Weights of a small GPT-style language model, trained from scratch on English Wikipedia.
Architecture: LayerNorm before each block, rotary positions, tied embeddings.
Each number is 128 + 24 x the weight over the matrix's rms, rounded and kept within 0 to 255. Layers, rows and columns count from 0. Numbers have three digits each.

# o: layer 4 attention output (transposed), 320x320, rms 0.059, rows 315-319, columns 160-319
# v: layer 4 attention value, 320x320, rms 0.108, rows 316-319, columns 160-319
# up: layer 4 MLP up, 1280x320, rms 0.11, rows 0-37, columns 160-319
# down: layer 4 MLP down (transposed), 1280x320, rms 0.0868, rows 0-37, columns 160-319
o315:106118135143134115137115158136071201148122114131123101140148106096141146146117155111109189129122159156142134121121162147165136107155162102108104125090123140119130130132174080133126081109110157122096100094098082095088119139115167151069146145122158119153170155085136132178164099117151095114120136150103086108109102057129161143139159123119135113109080109121153144143088134129160112130131135132105097124163108163146134140116144148123150103101141117137145137143139106117091134130139111
v316:137104125132115099093125122132156124129123121121124146125134167161108114128143098139133174130150111090118150101137114119170128143158128179125152134113118137160135151124119114136096124157134112141122126130113177130170088133150131114159120120122113149131150113118147153104087099167136143134099103088132143171157152153126129133136173154094149122115149111140133105133150145126165124167059119128127136147139104175114116133135071099096144146092123101131120117094160170120143109135132138
o316:127151100142136128124111157126122133063130092100125143146123105159139120167140109119156135092143116151120110119106136119142144095128150108088129136126128131156121120156074103126095185160156141113129129175150136115129096165056131135098124085159114116130087096123103129109108081119142103108119131131130145170128142146113137137164160138153122129114121095114131139121140104109102131113114145146158101123129163136097139120163165159099153172127124113099145116116139123138079139103121168
v317:103127161127160093107128142083172077111132126107151129136119108100123138123103094164158129136123152134089143126175109152153129133137121116148115092149099139189115155115142145110111128133110100139107180123133111100123138146139162084101125139115122166140107106098123137126103124120106141101118118138115149142138147117139115126127111144091120130139113141110126141120102100107126096124110115178130118117168131100131119103055119117108135162105158101128184104142140127147100127118105144
o317:154124145140157077100138153135123151173106143148101103126107113125093147163126104161134120070124150125147151117158152154135136135193129103114093125126120086114131121104166148134118139077119130112110177136135079162123135089124132150126102126099135145114075139124147110118126116105107122130103106138106115100142122153155092146108116098084131179122106116138110140124099127108117100110113132129135120110123151131135191139123162145125130139109125127115178142104118119132143120128152142
v318:142129110165092155128128118112131162094178159107118132153110104153116146109138125095107150174118117136151111121088114146114091162148120131132137109170127086169123143153126105156146135108130126135113160156080133156150137164133126109116156136166147117106150130118108140159100155125165163139124138125109132122138131151132158166132134072122150109118088141129172098112127118135151126125139133120138124141091110113134119067147132087095136156109144166096100173125134123094142164158101140
o318:143150104113091187115105106157112137124118131118099129122123112090140126118111152128124112127116126177144137125104146098114107134167122103110127111126094124134130109145129075159131149109116137096148116152072152110111110136136126121103104117153155117085112098144138115105137132151130134154114168147120142095121087136120129169145140145113107134145102194134146109076137122181145116095153094123155151121086133134126125114165120100126099151098134175122130146093145114146140139126117157
v319:131166130143112142104122106154099165167127170118131131125157109109115082102121155146109099133130124148117142116121092178152114103158106145159131119133098127124066120113090090118147108112146132164172098158107115126139105125130159145121112154135144147161133136098149141120142145102139135120107165091105163104160092121133127119106151105099102118154139153122127149169099121140122156114108104142162158099132112085152082153087159135113138126136151144117154131118133143130155105154135105
o319:127121167131114142108105142132119127124121133073138102121165113160131119171109126111150085118121148109152163101117127117181120171121126111129158135130143123131153145155153121102148121082092132164128153130105137145091159129177163123096116098097125186128098122156095141133086134165155116122129174144145171127133133118133126101105136099169125106130141143127112124108148128130130131125151156153161108122140127140144093094105106124116081143117151132143143115151118128155166155097100116
up0:130074145157117091105133143144153152151106131149105154136138147148098112128131139141143146131161131124145180139123075129167123113130131154127137132191121134122125098106121165125146101134129133122089150129092126136122082147126123166098167133143142120129170111136048139138098166166134128097154116138129105144103143166129122130107126123140140147138104150170142104087116142106133130110142132111155098091061141108133117073150121109114162144105192097164141103113083094166054154118133113
down0:153140114121148123122123119107156095100109137142085111170114142113141126100125185123108115114135148120113148085119113171146140118134174125072157145106129159118121103188116145136081108136094077139109105118128130121133137105158124122130135136155137134137135135138124145146087133148115134158131128154119133128114110130118138147164159084155122121115124131121141099100133132116098154139106133122147132177105103117143135134109124126127113170107140165107163107117084146142119133100166144
up1:118119160107137152147114131164163125154134137110097161112121105146156143075138168143117117116126117111102124127129106156109154174150107132109118094147113151128132147112138128133156128109129140101160134162127132113150134145113127132098124087109116140152103134145132156127133086136119116126111137132084169120117167147132097154113124130136102138134143141142122112119136128107103136109145093145092111113090121146106119123170099146131138129161102171128133142135145102131090121129128120
down1:164111136165117111136129132107139137116143146107113110105109136118100122114122151123129108124095176146079155109154165140108163120123106162131172136125088114093128132140097116154072076117085114108107138082132146123133122130100146131144103115124160139089132170171137145130123116135114121147149126113136092146126141166109108100121165125113140081140134139088149146102121114121117115117150134133152121119115080088125108144108166125130083130116122160105120133173097122111120108126103135
up2:147113152138154079114099148135180139089072131160138115115114110132133158130107122137102070156109150143125130153111171161121145100166153111134134122088151113133136122099127082136160124116121150143128096125106092115181128115140126141111146106144104122112156139141123133152151119087167150148151135155135102141125139116105145146111122204112111144121120131169117120070093092125159104123081129113099110107145071130152152121110154095149103144145144156149127124165117174134104096195156092
down2:101122115146133162100134105140097090144153156165141140136126154132113130101136099131146136108110137090100174140171121094159135130139104132165172145155094144143152165083120160134127112065106105141115097134160129142131149162082094169155109125135125168102071121137086114145112121180113154121154146119130131137138133125153113104108137127106165093122115117112129115136132175104095123084090101109141148116094105106099145116116107145141124155127161167122160162142120113147137127081122150
up3:166166161150181095112119120132144149097100121132122160121093104115144113140131082130154115091149129123131125103141120110115100130113119114117083104139115130124127135097148115124114165170081144137096140137054126140103186114166134114146138127150122154158138110103139119156120135182133139098118099066123100138135157112125119141141139097113085145087154140129139138104191087123143108110148168122137148134109134109150175124165128139108149143151104112178165079135131113147155137086169138
down3:135130111153179153099122114141129134142129106134090123092114114136108105171124149119125076172115128070178119167111106089095068162120072150129124170150197148096170108119070106174115120110147115157147146125130130113144103112116090117138136168181104124154124109124133088123118099131118097152137088062129131146099129109092124104126112137096084189117118115107134161117170098127168145105136115109114169156137185138138085148129130135156118142146126129153127139124166106154156139124156118
up4:162124149100122103149127082133128103179166121123121179112180150066126146087142093114165141119109088116119105123148114116086112128058143113132107113103155135145134146133180143136138060133133103131138105116118131157132153104134082193180117123103137124128120103103108159062109128147072109150111106126137153167083122177143160145140123137153086123137126079125170135141100119112137103163142157137128142086147116167118137148132128117120106143136101163182155168088105102132153077184130140
down4:161098135132115130143153112131126115111104147119053134123112124128148140107162147096192163158137079104133107103095098124102140128096121108073101120129134194090132121121116132079149105118092111108130126164110157152093121136089105110133140124104163120141126116132153128107137080178104160126110154130103154124111096139115111144092117162176100130142098137140142137159149109150120109113177118147116118103116185164108184167127125137175113122130132168116151137151133125176146148195125122
up5:144131099160106158119185123129139158125110116164110104075152159150117148144102140162132087107124129142090106124127133134163110097120090130141127126118119105161142091137120120146098155121139178177169129145137114135152173140124110089122174121153073112128168136146123152133134105098126163132126143124151131099132157129134125145118167130119144136111128142164119139158107152109136141088124152116140143122150150156140148097150082122134109111117106162103155153115131149143089120144108121
down5:120142139131159116152167079132149108137137109122127127144116126111125134097150142161118097115082094124115147132121115136127056099129081118124134112130187136143095083121133126125118129177174149146123149121101110108092117135118132085109129131134125111146115149151113152141089125113105132145177171169117109160197173102145151141143155151083138097152126133164119138140116149097153107159099185125132146075166080160096164145126116125184119123132124126137187135106160128088134118154131066
up6:104123125144124149097108121144137123121104139115145157118106131118111122152131117137162146145121106110143140131141110092166132091165144083119157110106140122126135114120088121116182144130099137115124142112134140140141123139139141120122136107162134130126123123131139155126098114142127136123135118145147135123150146124128160117152117116127143125137133111117112155136102113114137122095135123097107108111116140110098100138143121091134129177097118145181143106122113146126133100167121122
down6:161167124128104119125123149102109142122125107142121122137136137118155128111122148141141086134094183142136142125149117130102120112157117128109082138182117110140169118100144095129128130128067106123158162118132121136103122124124108128104144158112121113113160138135135137138088140142130114134133117144137134122149175120103125151148123135125138119143168136156128113112154109135135124120109175113139134116141172134125121100106100147109100142093120119159140126111107116133107112142119139
up7:151113149146127166164117092123158159155170092118143142074120137092146140100138106129130133119179099144165103140141149147098167141156108142144120111084133151134137116150172120101154132117152160145113090191110176136137069175105122096180100155132088073123121120077110153145184103171130106087149178133101149127100131145086107114177132137144116123114120152146147114121109113146108113117114113163085162169136117158106108104162102180093128092179111147166129107096114086123108122167094108
down7:153117119130100111124129126075103173103082125128129079131129141157134124197129178105119115097126147119130152143121113175134109143088121112138134120102112074144119191158123076152141115163122120102144131133099097146137146110116110182106162140105111152149136126143115143108085133091137150157090119139105101138093145131106110125125157117138135117091154112088101112138161148109126201191133161135169104122142139094118126136089196133125132129114125146129157156155137165106193121117110121
up8:089116086124135106117166117150141092100101190124114142120107158134149156123128151119137089108140149127128141110115100120161141154149139133137144134130085138113155135116137122144103150160157164144096149135138094131121127133179144155126128116090169087076128114101106118117134146123091120104134103130129126117154135101134163101103130122126118150120099102129105081130144147123166109125090116138091113153068143170157103134140105121164184140189164111122093117078132121138125106116131116
down8:151137159093101175118106079130125133154155117137124132158127123134134113096159104109146170100115154111088128155127141101125174102149113118138098150116128135179181128135112141157125168165124129139117119125062168094117114119141134106117143133105125075137157131147152081167051100135121134124085137151160150080123100118150124151119151132142152100097153128119133146172149106125208124139146117101118148137126053145168100081158124136118124117118116139106192132131147155156107123096131077
up9:093070163126114110123137126130109116112109127097153132146148128103128113155096167131134128136149142131155109134150138096138150166139133158110120126132160126130121119136174161118147093131134115131156130117139094139166180154149134101138134180160100126117130083098120098152141087096089103129137161096119126160136131138105144109144108150093110117138142106123109086155151145144120128183199109095160095102158104116134111144120159093105116104138176094124104119122136150122109112153131123
down9:128158082133172107106129093109125110120183158128158145116129100139163144110126100102171072109111134120151180119112101139150116118111116162140155125086105124178092146143129115155134140101165131124118130103079158135113148131138111115099111121114095135134175155131136113104102094145164160149122118141147136156078140081131110119140162116149116132168118080160137141074086161141128122135120109104100138170152135137109132112126131171118145150125119136141134151091127122150135149162115151
up10:109167153091137155112162131133137141162153122132113157119148117100150157125163155132061170098084135094099138154092164159121131131100093123097140169130133148099156108168150121141123159104125114096110153131184126102130127150141100139160098108162127116118086142130123114118121129111141123095078119132115150117064096105164143116120093107139071145138143110156122091131091130150136099119137104140098092117091103119141082151150099127136125114129090136104127161098124171165140186096092135
down10:139107089156101128130100108099123072095119098114097141091115115136110100203093128115149094121147129166147145133110135148095145104122138131171131149090123129125165142109108149176150140117111113149113122100090162145136115096136112112121112129127123127124121108153128108125110088109106127136160110125106118125135139168112153130135152144114176110143135160110144129134155123142120120158143114128165130124092105106088147153108143122160122140125159148135127087156121130085156125112117101
up11:125118117106090113113132121149099135108083144154133143108166138137129149136122157136155098117134104170140152134131116116099114124132135138112131123122134135130119135145102139115117106151148137124122112131126143115123152124129135134116159119167108134138114121102118159137110127130130144117114159128128116089160138103141129132128113122131150140126114128091131118131114092141143131117132139112114111117127145129141094126134152135138107112103111156144121136150109134137139133139119135
down11:124138149136108110129151120144132159138096128113121139120154143119127138088142111125123097146130154129154159093095125097123151132141102105121132156111160138112103181133137147141154138161094145124161147159125130125145115107153152126122137137120153099135153120099133139192114115157099116128175103149096118128158179106139138100126138147116083118105121162120147133111156106116148109131108126130101125128125151132097152150141120150125139103123123138123131134137146140115127161141110173
up12:098155110117139105125112128141146210137130128115122144119103093136148104124115116158164094088181128110127149147135129103163136128129090125154164127120090104117096101137116133082168118137108146142146147131108092088134125147140147187135123159126059130149127144144130148109101110082127126134141079152131099145118130103126133132140097107156118163088117102173135117105112142151143143127089128175147097173168161091155184147143084119107124164105117099123088123132067110110114153121160098
down12:106172102165113191126118116146145100121119131124123095121156142125099126133130133126106091126146107107145135139122152109111153133123119177161134105107101142116146205123137167105162089120148118136157126126143118109121133159127131159119116130073143097092120105151127108172152118105120085169102138167137133154175123099143097191098152111106160135069130122122142147144131122110133116178119170123072095141126108120133110111174136116139112122140190221121113128153144109152105112138077100
up13:149097096106152112128173145137158184126148140144129143111127154180119150130140111088147135134177137116135093101127099137140160111123097112145137115107129192086158163148096139139139126107167156163186124152140093102108151089122110138131135116128073144119131132092167139163142101120114123166143153117129093156168142144034189123158152172132115142144127102140139114127147117144125144132156151188077120111088126152135104105131130135120127137129106121119125103115102126104091136110114182
down13:155123128082119146103162147137190093100174147145137160125126099107155117139132154132136111129164106145099160121160063143140101149083130141109137107116135121134129181102161181142163118123138141134133146119130119110113119087102122133142095124159113147106091149112101129094109146090171094143103119135140168115137129137136129091183127151057175148118097147120155078127118120141146149090151108136161106110123127136109103146137123149216127054166103089138160116105135116121137095071107143
up14:125145189142143120138132159123117116160121085143119102069135123166117174152105132112111162112140153149102116150115068120093114137119149146129108135111102134125116143106166067122166103159126127142148116140139133078145182137140096145107123078097135164138135083191123124112158135111105115128111101098151129107155100135086119158129078123102119106142129156139164150110082107122130126094081153094147132133138156128128115089137133136122174136105165148151108107117145118117087174111080095
down14:112113094127138095117134119128121158081127181102080106116108102129148100091131147127157106172087102123136137105132161122141122129156129159121130119136117154143124110101147117125127141137098096125181098152159131171138106092181164122103144138121110124110134122136152114147163142111149090150099140126143117132156142125110165145074151114123120117221152104119145101142107136114136139140170143109140144137117069140150129128113120124096081128127104120108138107171110117127146098156144094
up15:140092173142131104155124125128127136130165168130168138146154129132125132110103136101111179160104139138123124154121086148118118140097154126133120130118136097166164072113109094124149123175126119076088128085118153135113137135140154137129125098119155170139139142099132152120122150110168132154067149153149134149120133143121156155177137138049102172142133112171101139115123109140120111163107168098124149155122125139174126113160122136133140157162113116119146124095088150129161137138111123
down15:124085195149101140152108119130119101137114184127134137145070129131067097137114140143176119120151123140119178109128150125143107088121057141141102092107113125123133167101144102120142132102091103150121128138154103099151148145125138137136104164182105106146169117113154125152113141143096127137162100181101132137115128135121134109106135150128123155111130160124123177136077124113085134118125087142164163139129110125139203126120102144127177122107119125103135153126124133116127103104174144
up16:132145137131121158129086114151144159142110119118120146121123088121141146148116123123130152124090129132105153098103155139155130160103110127112155116145100104134131129095080113148144085144108170136143126119102139143144133137144154150105095082141167136158134123135142121130127102117155078119127160133085141062129159119152095142128142123121106139135132140113121138147158154173140111102146139084131123130118103132121076095123129140185123134164119121153132151100113165168128140131078148
down16:169131127104137148111135128138123131109145183127130156110139120133140100089138101170126116121153147118096098104107098142148134146100174120120093132147108157134151082106104125115156121142125146139170122106110146129134138177133127123118148210104143117127119111116133137119123129134151121115145160064099119153089146125136116104103141128115128101135168096128125106129110087183104104138116131113151137147140118129153117140112081094146126109138119146110125111120158094097153140150141138
up17:138118121137118168152129174114125095124149143130140143127146139106115088154102140138139121136090128114144123134114089114132130134136109134121144144125143093128113116120156119122127094159136114151096160127147111133124112120112082115132110127120096115122130118151096140141115137129106145125129137153091118114123157119120128134117074075112140132135135135127125136116118117117118138127127138132153101099097121127157112101153167158169125141140161159136090125141107169137130149135093134
down17:143161143116142110121104115118158129154139088137104118144135145113123149093120145131148135115121104111119119145151174108161124126128082108117096079162139149090121152140086113137172127105131098121131147147110178113140138135096145145116130095126120142146166152082146094129161114129106105158106141096152158160120129138126128141138127150138151128129156106127139107144162121159160145102174127162115123153121094126153105108117091139115103122149111125157168174105160120105108072114149133
up18:140132123151118131108139134132144120100126153105128105128138097132129111115134110113138119122120118137096123089155149099122129131121094149124113103108118149121109124101162126136123131123167152144108118169101125130138123142126115125142119151114120145142142119105129146106127119149114130122107131133131106108113141128125155101103134128118133112146127079146141137123122141139130108109134138147143149127123117114138136137123145136137147155134137125084161133164130137123107114132141118
down18:133126131101117133133120135130123125138147126125117127127131143129143102110114144152118128129113143126123151114113140138081174146125119129152128124122082085135117128131126119138145098120111151128151167141137121152128138142139163145127125137122127117112173129135107112121142113143113132131121119135129145139118130152136103133119135098115120124101118143131139138139134100124108110118125134128126127123145136103138145118100114135133126123139099163155136116101100116082119108126147118
up19:131121136134108151065119138161132149148148126115144112147145157143105105120141152133146119137186095155117114167121110148106142142114136094152153142131144144160076139119124117124107126136098161170105099123126170164159161145089098106119141120133154147081110161105099135108141091146122134087111143090126138144192109181061112136095099094160122114122120128112140126121149117120132141171171142126145171087115160119127125120121153094117130143104148119086165121120139114110181131145151115
down19:120110159097131130141157141162160142124161131103182122112119117126129138186100137123134146174159148164147159139102125113094108117079106119149138140149120097168159135153093115197098111133113077081148131135119172085086063179120132110107130126178104048111149113156125127138127136095159147158163125083133121133103142138100098123123153132115168139141116117135174129107115135138117097123119109129129120135155091107108122090143117104139150098123151155142115156134157064130140114102105158
up20:119163136137140143134090108111122114136163135145109164146122127162097084166140092176126108104065127140161116179130144130134161120121143144094155133110149105098153133179134143114159149131116133159153117164150151100114128128140091123094128092095141129150137136128089154133111101129099131132094112099111123124139125141175137153162163105130111092120114118107131144150126100130166133142118142141135122127138150096141111110162102126106122125138132122075116125113141154081162097140076136
down20:156106121117102121083106130145152142152110165126153117133110152150089081146116139106126116156111130132109167074091176129151101129063205120123125165095138137176118110118075135147101120119146165092141137157093147093083145151114147092104110138100131122155123132115119173092114087129099181128106160147085114106093136103122136099066112119111105074162141086146163117149134145126172153148118118117091135118138161127085130109121132150146117120108116142140104121106155118124145185131130144
up21:142178131095125161106136111121185142107119101129118163128106150149154103090122123179131118104130097157162166148111114122158155135120153111078158153147122193081124174126139148140138149107160118152153132078145076131145136142127139139112106115109121132151151162115129107103141138146120115107119115154127122105101161141099123085132121119096123136106143090112128184143127131143141166146153097112181141117123155122106156126141150137124069125125093029145134076191138164191098103097157172
down21:151131135111158158123123111101154097117114153072095163118105107117112136117128148126136119137108084141116075159073122071127136150170156132126120093164120143107127157126133160127150132195081073152170188147141097098131123151097133107111170171119061136112126150092101093125152065157146108154107118086117169116113103131097149126142115145137166107142138149154158107115161100126180100123110174104157105171126141118137136167119136103163114151127090151111095102159136148162090114128124180
up22:163115108116096098140106153133150136086135114143154132114129096165118104143141115152115154138138144153133160105124146125171108129139078131180143148148144117104074104139192099152115145072086115129144144116139110144174142121148162138136117139106092145103118138122099111143142123088149117136179110127129129088111112131137118132101140090131148145138154145110154146123140118118113173132097189106108150185100149096162103139136142120117120193135156149118114136095126119139123104173158129
down22:095081173116125102116117102138067119155101145142125143147114100127155177150072109109143121125123164153099093093116106155130124118173187126084077139121164136109190129139121125143127135181074162127166136114142121128083130124098102122124145089111193101155132150058140119112146131118085122126107164106135116139108132143115099122142132158148096087101164132149139115123140113166129165141124145137103173112129143116128114151103136082083165116124137137127113113170097083100175137110140115
up23:143146132136109121112122093135114122123142129097170146131153130155103118151108119127166144128109125192103139138113140106116120121078147114143138108156113118151112143131136091169116085144083130128106127135135126121156173157155102133117089121142129129131114109087088136113089140142147131116150138120138173140111127118088086123116095073136117077121134162106136123112121140133098146127105130126156116125160133122084128125120169136134132143143165116120123132146149127117161151159104128
down23:103149126119113131166139139211152099140147156079139139107121162116132055093137158079143102135134149113121120130124079115102122135093165137105143116117130139182128165104113098149124073062095099146119186156102156092137145129100141118129072078094120103113142159158112141139092123172132126136186164117142132149140138127108140099127167125146131084076156125102074132135144180201149109128122110116129133110133113139147084074142084137091118111118143151184133103194173107121138136121162135
up24:132141139160137090167145216122096125143122135124144113097113173108154144159150118107081112114103151121136141151143141121146131174175146125114124128139085116132140126088144123114085103108127113102170144102130148133124108095139186158094120112148120128134117162130101147096139142086135132113101136156141111143112093130078105145171128139145129136127111136139158093140133135123132140105143145135112180135087183123086132139123129114107070146154151137103099138133109117111175149104152133
down24:165105110184104117086164116117142113160171093118127132137142122106096129103186105130130117133126168116140150137099120127090168189118140119137137153053143168111105093157098131124119142148127072112164146155076140110154137184107117133119156116135176102090103122131148131134129118118164154116083186119127124131136131141148155147110149087082153138120143160119108108117081112126101138134127134168144129135077145134111141155132170113116137142107105131124147105139139150101139099152093117
up25:169149102119066137149138097161160126109105095124129120122081135138140124107125132125151132139102141116111137105148114147144115109143143093122112155103138161137138146104144161150131153105127144128127128124085160158116096098097144099098125092129182097093147119121096139136158128150134123114101148132131108096149157082125166138198137138152082152104108106143142123150105155142176156119106131160121166126149112124132139129123139134127184091155128098127111113128093118114155132127157165
down25:091149124079136084121137132108121109160136135133127120122197101092103107132170160126115144131094102156118119138118142136145122112117110158141169123106136093150088120137124151120109133135130107116162118139129122070140177141125116153162134166129096145132127120130119130129151091141131158143170123100120139156135101157130170132102123098120169113161143140129124082162140101115094112136167176127107112145124116114095156133103135107124153146104099129099133128153107124144127148124103078
up26:113138173102142170131128134139094116143163108150129144130116126142131135138128137097086084133111123131122142151134084142084152123152139128098126147111135105127126121150095125152126119102162144093106135146152126117124119129138099133099115097098129132125140082160131145140170161169150091121091162132122124114137136101099130116129102141119129106121110091166146134129118104143129138116140137169135150132128145111087123120090114147067097100116149153161124115157181156144103121126112141
down26:166114118121112098142153143089146143118124098098134132117175139142115128103163126103143136138104097138124152119098109140124131122138117195107134126120137128133158112114136117155115160142135122119133124085135146140138117136097132172131122155096132129156153130120104135169131125151094157136138105126133141157131139104146131156127131080141119148131112142122100127139121139125144187156102131142127150123148156164134124127162155129115129091127146090136157108126113102138107175113120146
up27:096156100160146096096178169099121108107145147121103142159116124110153148091146090195153071130125115132133143130165114106142132133147104162077148161107116151112161116137170153138160092096084145120166111124100147121131109109121093170140068132168172151175101102107193115155117183154122068137142136155126133079096131134093165121107101163091103126107120122126120120125117127100150142128131080137142117123100109153092133137128106159075115127129113174133134161110160149158161134153125095
down27:135162127111173092140139200116137104051162151130152145163137115143151173093146102158153129139114096140111110179136151110143120136124149092090132158089077164109156121137192132120099100126074147151136108112069138169087111091177132120168121120142121189179084102106190122094136132178142145156170112177104147081104145131119136145100121128214112128143083149131130112112144163103177114141108158115112109129117143144107113142147148135092093136117155123185143164091094152148160169143127105
up28:142129114092084175180136148145169142119124109132148131119111161132106106092114100105114132148110149125145090068158086144118138173166131119130133134132081159113127182087104120107138140086109110089124076142151144103130104146124125174155138149168098171143134182123142119109132132098164136090119127096141148150147131103156122127118093113118122129138148119117127100117112140141136112131144149112085113178153126150139120109135155115119121106125118158082090149148141124117165124148144117
down28:111114173160116143081194114118129120113124150136187128141156160161115114119155139131161131138081129122165136101122113129107124129099094095134156142152148107104122130114135114131137114190149127080117122100161129095122100117069131115138122148150125155102096092141134150146097151105116122141130104139140148150120148146119133134150129112122111156139143122093152160100140153119137130158135101117092114138112122125130091139127151092162110114129119161158096128116142186104158099159171165
up29:145104126124157126185080166127137144131079142149108104103141150093129080110079121146115127087144137170154155132142124161127132070150137105111137113078134113166122113137150131143135123192148086155106142147155132121165148126129130166178149123080159131147139143105110122123127137118191098128130125126144128122154173131120135154135075146117087088178106130103079094111093087165110135100163123078161149153108098143162136145105137136144158119105077148137090167045138215106106134136169096
down29:099130116158142130141124127133126095155097154125138118127090158148153102142101137126128130132168108108137152144117154123146135123094212125111120123122132153142115172172077138127094114105102112124175098187117209115151097130113080122130106132130088149137100125165119170086121103110144147127156106122094087132171169108150112132116140110159142084120125111173092131143097090143109124147121138124144147150152132171089155142145091108126127094113131129054096128131135153137170121130163133
up30:169137103123148099123120128119130121147086115140133140145120133103149102113084125102120136146125132124116122100159119155125151136168141117172129112119120086142149144126123133178102134155127129132118143110133129132122132099136127113090132117124162117136145123134137093125107153144128112130127125113136138115146103098115086131101126121180130139098098161125142143089069134150089135135125156119072134143107136149144158160154128121136109120107112134124140132118125149164097143164114136
down30:105101090111139114135129153125143116158113149120156103094111118127113097171136173145133087144071102124107151155152149154147080104116137156110133111129112134131099089131165126110107103120135119159104130172100106099151109138164113104116137102132161125117132083108100113182116131147118161119135155121143163138110147124131163168079162139149156108131099115065130112116140116138150089166123089162145146124120059133128105118115181137115143127112104086121133115127147110136149124145152137
up31:124144103129143091166145097083103130122152141126139153081128089137159178113169139096118161093116110152138181135108090140140136115083101102169127122123124098136152139134119151163153125153095166107140124134117125124126145125099153113137119102109124120130141120159150170142129158131113105085126169135119136105134125140185124123165121128151132129082075083138118109143098161093128105149143117146120103097143103125123109105116132159140161114160143147108144146074104152121089156141098116
down31:113134132128105100102140126163137103150145153162109142099114141156089140133144130170077148129088116134135147149123180120141114072149113162143146131143148116124094094138107127136128117122134062145183100133094100109089134110065139161166161149120140119142136129146163123117109128067117146139119104119141124171121161159119152096138175156112136103143117113100116128087124153134137153120094124144087108153123113123134169133111115120148087143105141142061156120117132130155103114150163123
up32:105164175118094169126106185124118122153150143100114093098119085155135116146142121116139152097160147120142109123141115120142154133134094096169132154096118087141111112082146104109190143131138133105106147159130132116119102128102155076106125148115141137126183157128104137095138149088150095186161122113127141106130122114074132156153164122137115124122137112157135137119132095109165130117101130132158126074109125139137101090162128158089171111104142071107134112111122151173139089132149124
down32:133113110175145128093121127152090134127131135104086182147148158098107115122134159103132122149159098151166117162158129173139124103132157131149129147092119177142092171121119147115110155161077113104127136123165103110106113135123086160116131132104086106138094160079166105157124164095109150076133142149115125137056118097143142074123087137121105135143118115110118159128130095135124124118156112137120130155155170089140141142104134115137069133133096135120122131142106135118134131122140106
up33:109129111142154090140153123139067121127150194105124152169164161101157143103129106124100164154102103098157143101110105096107135104147103130129149156152133106134122170139160104114146076155117099112126140147163102131135150110180121135118160152135100102118105115100139113101115099168123134074137151117192197173139126163119137135120132128149155089138151153124103131112128078084146126114134081130137136099108153126114134098166124168161146167164154175150122134109121150095159167111109119
down33:158125116137168083150127070140139151108169113121079123113118116076133108114127104112175111129091124135114095135135136102134146088173062129172113124092126115128155136159103084141167133179147048115140127113113103093088110161103128171135121145138107090165097131137196123175129062098140177093186114111123139187118185158157130163139121134180161120116116130143134153113155078123134123098070117140158156116101151163127131107120135160154174099122098157130146152099161080143164136098092087
up34:112175134101130142123145130138091071138145142132128152146117087138105150090140129102153104136119177127127126129134174168156154180136131121097139175106100145089125095067090119090171125091089122089115114133175083141146115128117149152127171123168107151061154151119131185166157141139141119125087145114128162129131186128133105137109127173113141134153139141079158117158112117167140146128131153114115122181138115100104095122090096142106101132126129132145097127145176190104111127127143121
down34:096124115093123126090081121152116136154154105131130154133126150124124135126119118146101082143173125113115177146128114121089074110147154146135138140082100110148156125148139121083092158133092138120170130142125162127126142101100120107137124114145138115140147139143154103093173138131078085133187142124167156105131128068162132091124132098119137142134133156114160128112122112148164129147121126143168104082179105127156120155104126166113159085129143123100144120162110080144059147118104139
up35:181149146123100131109207061137154149162137113142100134159128125110113139113117107139178097127171131185125128159145151119157201120103131094111105136118103101106160102077133183178102118128164150124143158145113106077077065124092146144112126122158113139123083131122183109130136141167118104177098149179154099113126120118095128168169114066156169170113170154149144116127090147109125139102127101123108167136164162123110095115139064155141113118081129158157103136116088145123142161163065131
down35:098148119194150119169135128144091116123087123153151139143113119114101148141111111155151088111136176146128127198102112122107089130121135137091096065103073092180139130152109145137137135135127097125081133084133152150136077150141166179126126132149124140166095149117180140129154120109164103145112151135117120099064148146133150123088133117143137119113143124142156152156127133132135131125082105139122172136148123125107161123133106107157120120063118141116147127107125092148119141106132107
up36:151134166114130114162159131159162140150136134126159170129131154140094128117103172131148115119129107125097090095136121125071114100136147154099155142104130133101141096155121112166098121137114139112146141133120073130139089105108138095139151164111122071111130107119126153135122138160133120100107102124117155172090112113147148117083107132108125154089103162143136125134122099141154111109137089101135040135157186128142096128107114098149166175138162124151110130169126118126168150113130176
down36:084133087158119118104123115107136117130104106147140118156138121116129112088143138123125122113152196131141136123108164129174145156120116181096105132101124114110130124147129134102146125099125097129118121130098158130112113097124131079136141125098140168105109101099183128135129157109131135200150120135121141121124117126150147128160167165117113171156142131119137098139111113123092164130137115124142141161089085152147109117107091127153119087117107151120107096102099132149111115083118108
up37:097137144144113170121093127110140145110119159134122145120122144158128140118132105129154131119130168136140138106109106163136157069113162175165137161106116197121132125066143133136120108164113100113130092087120114117131109113091109085115124140139126112141120144113142140111140078174142113133103128176163110157145096139109151115128102155162073107090131148145116089153144078147140157122114099122175121169146064144150129140123124115140115138190141093158125117147137125105088138150099107
down37:138119109146136106158112149133162143112168104108144113136155116150139127125114129142112112168115092102173099108129137104115124165130059144139119139156151072123086088150121127088113141105137158158108115107150124080140116085105110141129115093105155105140108088157137103184131116141138096097143146144098122096159118109071116161123097136101124141152131129124119141106101152111128170137192134150112128133087140152133125119142135143113147113104155138129196102151113182163131126107123089